Each number is 500 + 25 x the weight over its row's rms, rounded and kept within 0 to 999. Layers, rows and columns count from 0. Numbers have three digits each. The size before them is the row's rms in percent of the matrix's.

# layer 5 attention value, 192x192, rms 0.268, rows 147-191, columns 0-63
138:438491495450477521504527480499469474496477518520433475486452497513538497490548544491496520474539499501477484489494529498524472503577492486517511492496503520493503512512511464457510455447459521
126:515496556499420501473509487532499536510491502519517520526536486511494486525514498541502516490511464468525497478517508439437425486521526501459496504507520511494508502496514498552445537519478535
132:492481491482536511497476514491504458462543496502473535493457529518510520503498495515517502542497536532562502493488477531476465513503485490487522564518528519479494511500447482492484470546485496
132:493489524498486483488486483459489511528542474507482548503496547516505507490536502526472510494513498451489513518495495447515508514487481448548497519526520507493523474503510473513505508471473557
141:497472482518461508505552497450474498487539457520494479498501500499547529499509479506472510481483495490504503470518514528508464512478505511469471480523480488508564501531507524500514503506485528
135:538488505487493500532497521499488462485525495459496472481505483509497450512504490462495512494494544530470527509446487477520489502461520501534468495511478446484533537527550464499519512533511514
122:491502446491486508502534478511527465484508516514446504484468480487477497517536504472519472501484500441523490493477471470534519568470485470484539549471500508504514506537547466485461500478501485
110:545526472473519498486552490531504491506521487491462503521557533471460528468522509541508525526488470451473507495502506511508527518499543494498508442485460478472555493488531483481501525477490519
137:517510505501525502489523477519532505497474520506515542503492494487500522439517474506468487548517488549474480515526457458489513539478442480531465493511523486496551509479500462485494510451559461
123:515496517497484523546477450552517499472476471480509475516535535512487512461530512444467516509500521455517531504463497490482487467494552521503504518555532478485505509453489524448511495489507459
127:477438468493497525540501494544479492508462453507447466525479504511535537494454511530486530501464505471492502559507489472458529526485488494484495491479477501514562496493525496522506509521492440
130:444518488531468507529520483518483489515538480518535465481521533518469443497448487533509470495492489498554474495471490514520483459470494454542486491445535529486542493487522455524513498474533485
116:512486479542479465501524471504461525483443462467489495511502464475531455530505524478493494520508491493498515585440508507518520535482499492493459487502513493475515522509518534529486489506530465
081:490479476490545500473487509495486514462501492546490497436493511473454476481504494513498555524480500518520471518516490498502488506509474500517513480526537539511536498451505483503489530496513562
088:501529539468523479503491465511535560469536499512484540473466472486504494501515478497529475444494495519508508481516503481509471510471506486510512515522540464513479501504526481489519496521495485
093:537508512475469497503487499537522514479505462470500517511495477534529490513465510569476464492495502529501520487477521530511438502478443505513474464510462542494490487501505475463493491493485480
087:512478450509491464478510534482495511520533461490510495484523517491449508481514481481487522526500511493521514486514506444460511526487475479469541556466473549503481526502497518462498529478504520
105:523497481506478455494551517499466559505532549481497502459488498508544524495507527443485489533500489439510494496503509488517527508469478486489482542521525462476490489496510479503515468534481520
096:489533446491491504469522523507520527472486515514511455501488488494562530500472493531509528486505496542485503519490490523505496543468488515482495432514473505491529500465481412460508460531495532
098:481540486499528517518490497508512504487550497515505496493474490451520483475471522501521564456507485535460527516478514497465498475540489536491514446549491456518536521508481506521501505545487525
097:511538526500498489530522529450523501508495485507451493469440490501499545474508553517493538468517519498490483498515498501451505493497465434492527531528488498440452547538478509512503513525484520
085:558478525478489466525466512519514518501506481500510509513469503548550483494488542495522498486540534464497504495521505493473512487477450507489479479508471462542490508487458492499519503509510496
091:463520531532477465479527481468538521514520467481478484526507492480517528506511484504532510532527482483532502520500502517475553457488475494469502503526503483480471518548510531510521483483480493
086:517518505530469515448462512507513487519492500545495480488473517504489480535535486521493439497524525470461453529515525459493475533485516518507493473507489522481443485461530541511501523526495509
107:454430511475524520459518534497524523507509517448520502490536499549466523466520468508497483551464515486517460523509495464480473491482499526496501498506506459511495476435539497506502518482457525
094:457496506498514487468521482512470503495518513465482517513535493530531512496461475500500480483502471562473517477524499542525498470504497481517503454498494568482524502490457527493491519516485503
098:517502508494502472483507484500462510497531491477482514458437512468480491498439519465515487530483485520476478510466492521577506513547504468501477531456454463500486536515510495500494522471478531
103:502453512487456462515530505510487514459556527482539521512482497508498506526459486522516507485506477547526529493499478463477454521494495552480500481515520478525521499453517510484502498535478521
102:525505445529512472485549504493495526517527513501486528527476499441520495512531485437472452520506500483484521508483518486515504501464500485515494498490485490505495447507526462501511484477476509
087:509477534528463526516493515514494500495494516531500458470512491440519465494520503499485490480520528464473468498493484443511499483495486514479460446506469455504513503526437469499500461486522545
092:509497440502458483491529545530474526510505504525474560490528508497488500518492500492466488509477491524473465481462486485440500501535507474524492498506483503464496488516508541503484510501486540
098:503467517487496556508495508519560520520473528456503516525514435499473501477504483515508515441552454518487449522508471483474466511482508523507487509546516479498469468533503506523509534500538508
106:499503497519473489512514460470515466555500474504435503524497484537509468539510501499479447531498526471534526497471478524487500477517471478485465529508496515474492471530518460496506476498524504
095:509487514513490482529488468525500480494488465489511536468513519518489505473463514481533493499508502497479526494475459506513479495513490485517503487493507453532508495515477557489514491510474441
109:504465528504486473525517512502539504485503481479487529518502487506480499468490486480487524502479490480495517472506524471463499483554549518502531533494522497495487480537504514513515558474530478
089:474504494504467515490479491472511507499484498523538536484465511485496468485466524517499460497525517490479500497481500502516465546551519506532500512550506468514441515503516499481513498484471472
091:493489460480522528570505494469500467514486511449529485524478506505488518483497508465491504518459512514515558470483494550522482492500514483558487558485525495498535496458520456497498497545481496
086:520479557501470490501455473552507501504486487511487496501504460490504479479460496517557507479570513489477490522504463497486505516457487507470451472567487455514519471490485489526504497494522493
111:514553544505502491477469460491472513497517508552503533505446516475504530488465529503489474541473472517482509516465533491526451521484491492520516515503502536504493499515543482508498527485430518
101:488522471533529541490471476533511461542453536502490506519477475477458520502503483469494476462543520512478514487510497491515485480476474492537466441485505497507500473546499477523503462519510522
084:489524477511480493550498504505518495546534512476486455511476445485480501481544489509490476502496483477521467489503537526508563477501521499543477543473508476498523471545520504472507422479487482
100:539482469469486481492513487508496487503506504491507513481526445515535477510494486458504524506509487468530497473442504526506480459505504452500487510491515523506487436564478463518531470484513492
094:525520508527467484542500496513453511489508511493497503535511522483544484470481525512511474472508525494505493443498569517484483471534527458522487480472488489483479494534482491478519459485505494
095:525523494521479440495451514536491519504539471553476474502488524544501477540491537518518468542526505531487528510509481513493504494504480503488470468508456512496521478536493496485470491491536491
085:531511531526492528502484515496481523510528491536464501476494510462487503527531512502516513492485549500474508494527535526532481491543537486508478507483479476494527523531505511546516510495472519
# layer 5 attention output (transposed), 192x192, rms 0.239, rows 147-191, columns 0-63
117:549489515519479437498483528530511526476508509487521518497511500505498509497522469536501514491493481500483510502529448502457505454464512498522460520499453489524529472504524536505505497486484478
108:500498487506508459539499522465494473542473514486474499469478525471515524490469537467446494537513505529492546516457482514495517510514472543481507528481473496507499458521500521464538460488521499
116:507520515497493511475488495499540525485499495500507489476499486521495500526522522527492539462503456477455530497532562486494498484487537481498453460468512516489498479513521468505517517476497470
111:504527478484547476470509475522449480483490536496518482470495494487507536518475489452491547503520534513484502506472492476505500490510517496468484468509526505509505487494512525506509487484524484
120:530483532507524504486452457498485468539523535526501530485521503508503471521504493529512503534518499483514496524474509502499523481518482497507505479493496524513451488471480502510465485503511484
124:481501493505524509501538464494543540495515522505484503497476495505525538526486471545461516514502516523500462455523519491480503519537488506473520524524495523490500476481479497532462521498484518
109:506529565492530499487490490493471532523479493489514536526453491507560515501494464522524470491505499518476512535509535481480442477489563536524478495505502522492494475470458509479531480520511515
097:497478528519507489495507497476483466502507561544548465480467510557563502519506484498531501509547504501510487499540474486503488538498473492470494500486491456517473489511469502524480491529520508
114:531495499471484522503455506469476508548535472452469473504501528519521498547429523532510488448542498488510503494454463533504506498494548507465491499507469515517434493554494516514535504518507524
103:509481507530509471466503540466519484467488483464460476450515471492508534498487481555490486548487493502484510490534497531448521532504464482468482491477492524498466523457485500533506486522515539
107:506546546502494479514496477480533565539536470546514509446488506519484478502555490484500455499530483521527546466538477500511469550509511511492504459486521488506459515518494527504480485498503528
113:512525484486452486522509497475493489505446506492510500525488490481535507485580495496488476486475465493487471493542472459501491517524455505489520496559472473483437505490503549498516485544485535
100:530485528481510469514492493507488475507504495517555530477470498515472535471457469526468493520491504506513479457528535512496493483565478522500546510498508483518505492524495444501520486531491519
090:506493526510459469518487515473530470525520516470463513492519472502531473488474524488530533482476498500450498487488487510550451550468513524540471508431507476473507575473530499481512488504491487
093:484475484507482487488519530494511461492480508454502454529531462533490514519528499489438504539510527468505487516522465487551502479513469552496503486465458491553480512499489497472506520504507499
106:510479480475499497504531481475494476515495463513521486507536534501512506525538521488476479548481485477498489504509523505498515528500567524487534454512517478542507527499562513507492500519511513
085:477514479511517501480482517518509535469495484465454514498493494526529488484477507511557528505471551522479514516510487488499489488500517489513531492479524474444530450494498545508489487528479493
099:461525486501516516506494508507529475501512500520492485519479487533494458484469476498467543456523495500478527507499452478464506505498500507498512464480451484509548487486480523480535498473484520
096:466460531470503468563498462513498471508524479498501529510511484524495480470500500461479468506487483492485516509523526514495470500532516509502467525481511516493544540499497568515532498486537514
097:560499536523478511486485508440524505470469516502489524489524510491479546497458516477487481511484480478525478523471467500547508535489479474527473513450483481471477531493496463482496517441496560
101:523494449503484477506450471505490521502493514555551487488523478516495488455424490459520481519490489508488516505503491495528535500507501535477494539508515479501486504464513462517496480482494534
086:521563482491484524480521505521473532486490535510497476498515503468479490530460496524463512509540487474491535531520518465493518507524536498493478498486577526497487502533479512519465528478518454
099:507487501545493535517499522563436535514472496492500481506506453499506503532476485498486494534484552496458521499509510483507501470500480509483539531501504500492521461497493455493473504487563480
093:504494531511487493516533513496527480537491490459496485525488454482521500485511508488499487511489506487553544444475440507533499491501525512512518506515500479516488493497502458492504537471532448
106:526537483504503491507471523511470469481519498512473492535495522479489478506462519492499474482558483505472494458501497516532480480524476519483450509485455522466512488510503513506553541547493465
102:505503499515480506574491500468476460520485501520541511506485498521524456535535529505507487504486485484492472493467523510483517519489517530496499523500537481540465451519495481481525506482564532
107:479517475505543470509487467483512493499504508527526462528527491501535486492524505526532488492454511515547491474464505463475489529459501537564538502540531478501492466504492528505447476475480525
096:517531540474537510501448478456523467478505498512463524519499488468484474521527547485498504511525525483504531492522537528518476478526486483478482481464451481485527515511507502492488534454464480
096:488484513484494472513514517536476502533532485504548477503508520551474485503501505522533514495475476522507503498521487485482523502524504481496520497486530500502537500496487595521467499527479505
089:468521484497476479489535497527490484490519514516482481514468525538511517476472478475518530468461472464502557524465489497501558532482555511532500560535490515459483485482526558490505482526502512
091:503483519528475489472472459454496540505530452497524496510460450539509495472509506492511476502463501495515523504482523505524498488500458497479519508469513477460532507472498469469480442522479461
096:582523484520487461458477489466499464518506531524519480501483530505491525485532500486458475488515505470486503463490512544490509461471496487489476493473495529520502534478497485521482532483490511
101:449503476502498519515476530536462523527484495484487530490504463506492530474510481462501552488483513511495505482495534463467523440459554516494549473464513494530489500465485511530452495524503492
101:504512496525521538471494481499456533511464535501510476517476475463498499486509493513448497547496486505511486532463523500499483518483489503464495484513487520497461503529491497486482456474465539
096:540506463492489522480449545498483512487486526513496506513506532472503490546479530508494519463525498538514489514512480460499504517433491481487532491481470467522517515509480497483511517518439503
095:510517485499467504534478451501531502533503500465471497514538468458506522511506507495464484484467489481512533511465498508459507462439503524477529469443463447497543513513485499524494511520454532
097:495471495468521525481494474535516475495475503500445476506533505506462500464525515519513534476514499496503432544524465491537482525509469469460463480505470498531494497518507506479532458451502528
090:511483460490511491483541480456489468505498520533510499510513519475485503521527476493479500538479477485520525502474503474497519487473541503530502538501489538476497516493502494512507496530496484
098:518442454461509521518509536466514492507483487505533494479530499496543482471527524543513530509522476517510509513521489482490532508510543509525497489508487475490455503510445521482539489499520502
096:529463497510509506528464498474484523468485495491521496441496464497549489508465512495492513512431483483492509532490465542470531465509515490503477521524482533501485520420514508494504496480487499
087:503506457523534519441517530487465509469488485475486482419477517496534460460485487519513538492503542515468488497515461501502487537523471475493507478534498494489509492434511506510481476525496538
101:465490508516506511506500519522447513519481495483485503513447560482472514478500479511475487479505532553476471501551500509460517479477522534525509509499529492565466519495527542491500493512489499
089:515500494515501462521513490490443507503498461497528495462486482530471492466514510509474475524494463513494532487521502454446566525485493516475548505545538466498512460489547516469488471533469552
090:471463553488472509508530487449483513513485483456499550526449508458498484507500527472497508492497521496517543495521487486475496492505527459496544485509547508495498529522506492506501498546509483
096:501496490531499485504482534499521511523504525493519490500465484498542496435472515512531498528488480492522462520491515468489533530487473499505534489508535483459449511524572466443494469505487499
# layer 5 attention query, 192x192, rms 0.255, rows 160-191, columns 0-63
090:477520446465484518480522498534514511513474514467537503532509551480490488495496510510474532503498485474516490475497470503503506539537519468495508493505497464518486490472510536545525498469509521
103:477456498520510466517465491517498477469498496485534480458515468528510496459508503474448508526497500518479447506522502557483515475529518518533512503492501513527506505497529454496505483511453518
094:516498491488486537502483515460541522475547532498447451487411504495509463502512485493505466474511530488524558481498503478482487504503512487483487555491452490487507482499533512497505520550457465
090:522494524492529517532518515452482478555452510496473480523512458473524515531530488491439505510487506513525510455493521523519515510483522497518520475509539534523502477501481482501534516522518503
104:484488516535536507454465497486484505484451486430482491514456485537518500490519503486501532487478513548486446510495520483480485466498533514503519455509488510516461480558507517430506543512496464
095:523516500503480548461476463540510500502526499508482505500489516439496497481455464495467486531490430484510540500519485522471517502516527499546507496519521516508526524510506489525477506452474497
101:510539547508478496471511524520489512528539479503480515519445531516501505474549478512528477476530482476500492483510466519478540471486534491496512505497511496508450515487476506465485521526568476
085:493497492498459484495469521522535496472512455479514516427460465465520493504480492525504553487472515511468472479499488491492545531499498534535505536519471515495519529463509489464469466521477501
103:473491526484487493515463474485488506470492479532497476459482484514542498468493483519499529518496456546476479507523486514464503514532515514502542542466500468515496502476495536487486505465404490
103:489493506507524540483485511480510476464486455523487508482541487542496462515462485503507518509494484519519505466545525472544482453514466508484541463458528490486494449514549480528486542470501502
094:484516516507476520502541506510513485461475477506521466485476511518474470484461475487510518487501457495454495493478489493488514505510555498512500524512506469487504522487485538491487523477510482
098:516490523501508533520505491482479500524502502537507503498512507479516523517530500525490465518516501498503473464486510475553482520460501511474471472531532480527418494542512453470492517505510481
102:520499487523479515508493493471495507456481461529540442493476459499512511463503541529465492518496498518496506520517499536479491486468488520480492511469521488527527515533472489460478522515474530
114:491454516498464526504507490517483506513547507456492470479478467457494523460488489501510494507454455488477490528518490493526479512542538480546456525488476495482528500514484499484504525511511505
086:534481488515474518496497535511501479488468481485514504479467527481495525416513474490469494473490520522505476490561504518518532456532491518467500549519500530534491477513518528531533498513544513
107:513538511499510524474501493474521468505483493551492537532513535478460509542477489496497476491520473471520551506471492482516535520473511515514508477474477516475485549504506433508524498511509493
093:507530501483488501516497454478512526504472483520527508499476509525532493505454524432479453510528472513502500525508488529481518524550508508467515467522500518510540527489452467496468492497548494
115:551497480488506539497490492468485482510490499490501513534521529495528507517504511477491495486514512536530490494540505496526484489468490483453521468530522533496520456517518491476493529517541528
089:528501480534487526501482479511505523515493514501564523501498465486501549504544542506505481504511493509566498509494524525544540469489481460481496522515491483519544455522514523500461546498515500
088:511483466508534487463501490517542509471494477461479523535514497496522520464481499522507512495473509531503442525516516497460493512501470513526495525462518498509511514496503511506493485509452495
094:516544513469507524487438503486546503510506523523476487472551513489507493483468526505529551487507493481515546471500489439501479574487489480471511513497496505474513526479512452488521509496512490
110:512512481509520539471471524513521517490517503531534515496514474501487504535480489498469464526485530461551505499516547479499529478494542496524475471481493563529485483531474485529493541572556495
089:531499479533521522473517505465542532497498504528481499471472513506465553483537478504481504501460488501509461456536528443444515503507460504518532497481480469515498477544544488506472509542499484
116:556543485488451509473477499462534492520484526551503523561499519446467503552500500459484520480498472458533499476487497462503508461500480532510480478491494512507513499499502490509490536499549524
099:473475509514494490506499458511497537462523483481544514481442517492512573503485529492482494516510491509519433526504497522497508515502501487559527515500512472482476500551529540470528530497502518
093:469449482504450533518499503483487484483501530510553502504498535542523514485475465506522484511500505513474499513494482538525513520503531509499489466487482482493513482477493460467421463510534515
095:547496511496469505489455493502506474480480516498482471494466488471517502495488512489507483508513508466498463478498555500537506484517454492501504500579543493473520447481542467492493518495493497
088:475526500502479547481505508521458527528495498538497457486488485533538511534525460497506471486512535478474489517482475502448515445449525502480585518531516516509503462509485485555482530497545492
096:483483530442537482534498452528474487485502487526500532489484470481539487471523497498504476519482501507504445515496530479479496538494494562504493500464510471479487494511495472499519497505473473
090:486462525491495506483492491532469514507496486502511445455509462512500510545473522515499509526500522491476501473519525514500477464477515496479483467546571489497485464511546478479469492509510458
096:516479511474483489474527557504472513501461513457524494468480536534521507466492490495485547469517505487495463488525516456533477468458535498516479484510532487488503501545485527538485526548483520
098:512480505472492457529554510462483493461515487500491481499496537526533525500463477515474503500466514536479494501488521495474479515499502519520472504525577498492477467484534527509498515480498486
# layer 5 attention key, 192x192, rms 0.246, rows 160-191, columns 0-63
086:503444519499491517468481537516476480502473476484477479516523502471474499521493505528516510484503495526551507518474456487455496511463471505493459517476533537513478550448502538537458480499539480
096:483465484495453455520479493515489531474539489503523513483524494481462520446515478480466507476503488476525536461509476548484500450479492517529514517485533449485511493547473527466537533454525486
094:526499508478515481519522555475516498462527450482448505489512499515529465492514456510523503513468497545488515523507476471486511505485498501503530486501482485460434503483467438447519477484488484
095:504501526524463501510521552538517482535530506477454510474474509492498548450496522529488464476511521483484521487516477513500497460532524502536502483528509546435531468547494499478509516563487477
095:465498498501502493507538483539495505518510480515560463476465524508467511514519512478460501491506480479506489486477507511473519533483519509517492437539521480527483526513512511489485489490460542
098:464466499471499492509538495523526536464465559535469549445506488501455505500457498421504486487492458429487495554464481472511514547515464483537470488466483541467483501488534514496558491486524503
101:493521497506521512490515525467492500455488475511485495496506484502450509481455486511520530497525522545549471478532520494489474498527498467534460537501514510530512470503513445475500530490463545
089:489486510502502483501516469494490448486465509510529500519527489492539473561534487493531471517479512498529552522476498495512523482493518534566485445488484489522493504476484522515495533499530462
100:492509495519475499485524510516490519518503486528525527523506544478517512530508507500425527500482473476542495450447492502505526508505540496533503505471509501534442481514498488470522509490538464
117:503481521503551527504435501534503536523515536531474494529506500497501481522506502530470497509486484510478526479517498537486487553527491493477492477489530488473513513519489463502485464544475545
094:494437565484454510469475504521489502469485471515517510501499482530532506515473484510483485502543512502497490523470493486491490487512491486483519496504484466513491513534471482425589522479507496
100:540527453528498533484518451505522481519487521478539485496510503494522546500478451467536462511503547477474501496541530497461480490514488477500536537536504495506498455478510535533495494554532523
097:490513481493481481484499485484514505501456532525528491442535521507479522486486510510466492507459492466470509475453481482531497486503532487502431542484480466547529475511521499511502529480485492
106:495525484476464454473507475471464524505505509501478511460492493514529493523492527528544518492480501468502542521471502516484511499473494467521520543493497517483520515459501487497545532474504484
099:520521497482500490441490514517469463483523465459481459521460556517500451514498453480487471469515501516529491500497496546514462480483495514517453468514487495486536519499496477506472514504492497
101:463513477517496510515504503503536503532549526499490495542520472480485495484490556470509509507493528474487502517552483508464494505536496461505514520515525529465487494484547489514504471514513517
098:505500527488523501496502504478505460533470474510480469489491496467483482462508472519517472481543500502498488459516519478527515477481474472476474473531509472482493485557482507523450537454529495
115:504463478543521478478525496488493513505532545535513451514490534485473513444546520520513513502482526532483466500503509496498476493516487510499516528493520480508509521495525498525476483514467516
101:456481474526518482515442528500462490498505515491522456538513510533491491523512506491543552500482509534541510487505502510464480527495507541512488539504486544492544543520476531556483510491500467
090:465484510470564477467462442497522508512496507475469506514495468528513493487451480509437509501513512525488529530482489503503515468516516485480504508534507510484478523463501493480559521501457511
097:458499501523503533465469522499536512501491484471523450468538493527485479530526521500507492485541506475523507540545493495468499503478487499511487498491498521472537538526478500501471465495523510
102:493498482506493502482500501453519489499472498501522496480484495523477528442491491536490496534452504497462485485516474528526493441509518492534524554484515515499520521481524496508528493520435482
096:508464528443536475506508490529478491494539513496489507503477521522490493509482513526453484512478465531477506499462473527533507499529496531486512489458525526526496547446493484557511495514454514
109:477518490460523508472510526508500472531501510497513495495518531482463476488488494462478508506508535454477540512546507485455534485533495508511492479514506551475528543465482486535469491525470473
095:534513485564487481473532512459497511507495496476482518495472464555494472495458489477524501494420480471455525471479508486478514512471481501506485493488491473537491516451504536518497494490510537
088:553513499539507528510471530491506494486493515523513457508441451466476516519494457467474469482516517488512486474527509494522507474476470464571528525514483475547511473505470473541469534484496508
100:462513486468528475443511469511521459519500470497527491534495478526460510519477492494491476475521449482472492494567440496500474456489533517487512509478499497487526490450494472500531500514509490
097:529487459440503526483506509481475481491517473527523503517495527486507526495490545539485493465506508520507445430461503455489506504462492485512503514482485475539501506501529490447511521509491494
101:514494476459486511493523490505523461535508477481466500484522482474476542478537502478462501530484520463484498517436485491508495461516508498463501520528473477484557519476492517508523496498501521
100:471500475522508497491511485522468549545498503511522537466510508475487481496479511511479501526503499488472457509492479491502522481520531534527529508480507475534505480492556533495492467525483533
099:528458456484512482491518501519481474537548514531524508476511484491496519494499517498434464518454475521545498492473531485540503517513543508521501508481482527528504483505485494513518504534491510
100:527519528522483480506519470473487484470523480508518518502473546505544489502529456536457469498505492534505487495521474513529514535486471506537538549501507486504460510511522577551486526513454557
# layer 5 MLP up, 768x192, rms 0.197, rows 0-29, columns 0-63
083:525519518522470481495481476489495503538507492500503490536454490479469440483491480480509510514500514492480498482513478471492457516488499467500486467505542536476490492559482466540489497520552449
091:482519469510492491472494484464558498510501543525484517495458471457537438483472522470488502504485511530481492522490482490491516517494524505484477474477496471498561489497490510535464506452521476
110:509512522514472447461520446514525543512517460507479482478513508495495520519536478531516528498530483481523546476490531508502501514503497474533506500463509497517504490470484469473463532457526473
099:491485489535533492544492572494524454492473503486531534505508498537484515535509481485502489525480514505484523507506493508510505525500522477520512504507472500552534488496532499512517507460503493
081:458492490507513532529523526539506511488497482452492565528438485487494517502490472479517504493516516518508463516500489487506467553501467466533495518486542511486461510475487457471504509479529489
104:499494472505459473487517441495491499543506468466465513520456525451524502490492497499477524493571494487528534545479498517489491446478474541510525472475494456438476507515512505525512510469451471
110:519485483528515516503452514450467509502503553495490491507499497484496489528497508502469439473469511487536541498512488528500509534500480506515488458523474478526517475489529562512497514482477473
098:529525474511486488466457502549477518476513491480486508519463514501508557455507494501467497519550532517478514479536538493472478458502506509497497495517511501484530514486516498481530517494493482
080:487528531521514494472516484490506477533514507510521482494468464497511477517507499483501548485470541534466503508502476488501492485491542479475525505487490447525455467516475528554497497509506523
108:489503524475466502470563483525494467525478480508465492482482534497513493515478508475492533557467492532485533526476473502468481503474483481553484488456527489475539503452486503515536548480523486
099:532478509526509531553508505497496457509503517500520487460470526489521508479518535416479501501492485502463512466484477457537469473444458539506468516491541560514519545543505492529506505498478484
116:493527491511470472521460539469470507497464515519516515543533522522499462498491479527443478480552464511478478511483516458464488500525496514516514529502464504525510500496532530518528529512528483
112:510519527490520529506513493469503519541429510530484477491442523480477558463507500481514499489532521516538470525496504480484521510533459494489504485518511497514544483462485523498463470529515493
087:510504466469537481514490499508498493460543480532481482464514483499484502508508520480508496540518518530510466502513509509527505506489488489475513467528521480486478474517488533468517506509517484
067:502506494500481497447490508534497512484491503471528486500518489509497527533518528511552525490515458503529526486466532470493528541480517502526487515530531484507463541456497451533538503520477482
088:537513507501481502461479493504510487486512498440492482508463516527515529515509502464508563506488501520507507483505485494494533504504494482480472459491505471461496496515487506526500494515466478
117:523508503504504488494442500461528501502515513494497489504536475463504516507494510483482433507496469481510509515450466527500489466496487503546501490459485497481528522526456458516489485523479529
096:527480471486524543504479499486508464450476511518475539485503502517479498549526521476518503479492487479481497481472508498510499497455523487524456492461459533513470515461519428478530508479498545
101:493501497481526544520507539507525509516549470485468523480498507542452469482517573493496494492516512456470534524509490481476512450494500539503498470473497487505529522506516492556523511497474530
099:481469471477517496484523491516521519471493456496509481513534499527517515519480517524528531530494544503509465515546480481472511492506493492480488511508501500562497497472497486485486506504501491
090:456497523496517468535466495509508512526530503519457486460522486497501503474501478486446508519508494508495533457474474449489497480526488513536512537522524456495510547516523521455481464482455502
089:547518526495476500471447489510492497525469478500518490544511471469534453520490520497489504486492512466476533458497528454534470520489490502482484468493504479481498491470503507550479563475471548
098:507498525512528456497470514488506480482536470471543475500510573535520511495504514468502478502502494470474517486470534476458491501481515514526512490492477509516452476503481525490545503510526511
087:499494527513493481484520464471451461515504511491497488494507478509485515500505515449481480522524449520507521512492483485502519520502498500486475505508478500513490480485488525455525495501523505
103:511495507487500470489510479522524497525483536493502517524483500512489510497513527495532520490521453495531530507489529457490523513505478455499502470523499502516528464545474488496520447477478480
083:531498501483535503519495512496509513490516480481508506448499479490505499507478530478499541500464491450493506498473470461483492486523537495572506531460550522518490471494524471494473510488496489
100:503493468519471486493524513484499495543467485517468513492495503488502532505552573523460550500481514526516515453494486501503510525497491494485495486496501506523474497500512499525510479509500453
113:497542542483464500514517502509497485511514455522477501507514490491520463478472496513530505506465484512515505553503458497476485507476516499524460524542492528501501582497512498502519527542488498
092:551489493478514545484514475521474542495510494490501498478461482458439518504550510529464486509508513484493454479499506546447494512505523482472547531499507518530495493508524496509448498512515512
093:511483489543429505493432484483507452518514484487490501486492501515508505548517525482484474475469485500495521504512479483488527554518498459497507444516475500532519478500507518554489501545502536
# layer 5 MLP down (transposed), 768x192, rms 0.262, rows 0-29, columns 0-63
088:508511510505474550488512525503504493493500505491524480530515533502504497526512496526517565483511511488501537484498523459526490505533510447504504490510493512522485516501497510491475479481476515
094:479488510450499479481486491486506505494513482499514502518538471495458480468510504533510533487528518541454494506469521505498501495515513536495549538481455493513484492539525504520537493458501495
122:524469487523496488505494516487479524492513451460501516513458519513533521524505486534518472528472470471537473518482451489482545447497523507506517530482524481493492491465493501466445520489509500
100:522464487484539489509524485489472501513524507462494472490509483525491505494466516511514525502502534459449528507471532495506507515454484481485470522473487475484513564509480506521454485515474535
082:482520487473469478470484446485510511505453521526491467462487561493487531509491487486480540533463496505485522502513472527496524454539527494502508498518492519476539506495502493496511522507509514
101:436447508524528483511527517502490519511496535509478461539513502494491525559507498510524544512483477474526491502515452494516473477548489512517508493480523499487545488470527485513493479480485455
111:537521517477485533501482486484487471542482506527547519507520473525477492529480495496489518510521520531490516512513520548467509511468519535499455506507497485472512524544509534485489485459468503
106:495485500523481493480500526494520461483514509536522490479498551521522489529476459523471511511494521490508511422510474477526553516465495530487496483496493511489505520481528478456458506492567530
085:516463520500484517473534477524522518433479563503464474474513520480497484517512490502522494505535511485463489429470483529457525526496504520502536477530486493466503515465523499486518501479522521
105:505528489487499543496478469503489479498509483488502492474545472517530505535504502458507520504480504493489495553505549530519461506481499488523487492470519501479453477507487526486498487479518503
097:531497539486455492491520513535536539515520524481495493467502483436494554523521484480497483548483476495476496507523512447532468515469509500515507510513495494520501510487462489463510485512493456
120:489514470486488517488453542486484475499499488504517491498523480540502493509457508456519520517505459468515504524501497507505496499513487503505480486506535466510553538511535519525477514477538465
104:446486554520483496506489521511494483499505547526496493520512508499496503484491466539476472520475474480493529519474507485506476505489520534514504519501524482496523501497534490528514533468460547
092:512488466512522484486502497496500468491524493549487534523509535493526516506474469550470501467516513488514459533482479503573503475535500490508506490509502497548461494472483560512497533548495471
084:545561528471450442486518493480505505437506533492517489504482464508534517483486471481522460538480481484453480536503513510452503516480501503503473528518505495484477492470513490512541492517533465
089:508473481473471517485520458501489498478507521520494443469530494493506538522475471509555473517494496487534531535487513519533468507493531497474500513502551515481476510477531489475516468493538523
107:527489497508520515480498512425459528511447536477535517488534495462535531490544514505470475503519511485559525474509529483484551501458515491475503460479521466500495509523517496501461504501481511
099:460504520488496481536467514530502512468512511480487486525485514522481500508499468483497516467502487478492514486522492510497509530550494494553492508530489476469511506522533492481511495473495469
089:498481545483514491492539502508510506525463497517537482506506460504478481512503544474508502534496495521444425528502544435537515494482485478524486539570498482484468547531501519494449495476483473
100:485496510510475543474475477482453460505459482516521484517509499512485434478477492458520470513533464509496475432469503461560490519542495483516551487520514501544525529517503501520467500513526475
094:494507473487488501489474527505500517460516486506513470523511475500498525502501445492487493522503513503482476499539522492475450500484529558483505477504466510528517470473475526541546466546528463
098:504481484491506479515504495517491434467502536498508536561483490484493496511514549506501498544479498501503495497449503524513511512469479469468489466536496447521496494494520529538490511515502506
103:472524489482517480477519475491515453511513500535452474520514522501493490480492486502477481535493469479477527511482514512471526470478460486511531495492546524508485486543498470480476462499495467
094:487518513499487481488489559506490473488517549536479496527488501451503501523520471514501486511508508487505501525547468500510488440521450481470558491539502516479503543483491524495506482525512513
098:485485480507482519532501535471465485497427514514509499498551497503525493530498501505516504511486491441534524508508467536540465496480515515494451503492476537481507515522555472529497527507514491
090:513495474494483440511553516553496501525464525518513542544520499521500510428496473516491512492513489526477496518546529538481472447513495532470476460501547464498512513467513515516529543502518505
097:518496479511492507545493490486489533497509546472502478551530457528488540509509553504503495466507536502502449533486483520486540549478526520464528520546524525515525481532536493511530519503488499
087:499487498484488497524541539530513508490476504509467486490532528499494497466501525503489492506480547490525497494556477472548474494533505498479529506521496525529539450471556520497511472552471551
104:506503497472497492465493482469471483523510499524530494508481527476519466489530532529492471518453476443517523529448518535476502479464527471520504524523507475491508477494486481498558460520520505
094:508494437476470560503493513541513503483484510525522498501486498536495498463474455526485485492514495483553477489505495462525485495514494498522514517487517541532567508504490501491491520499448516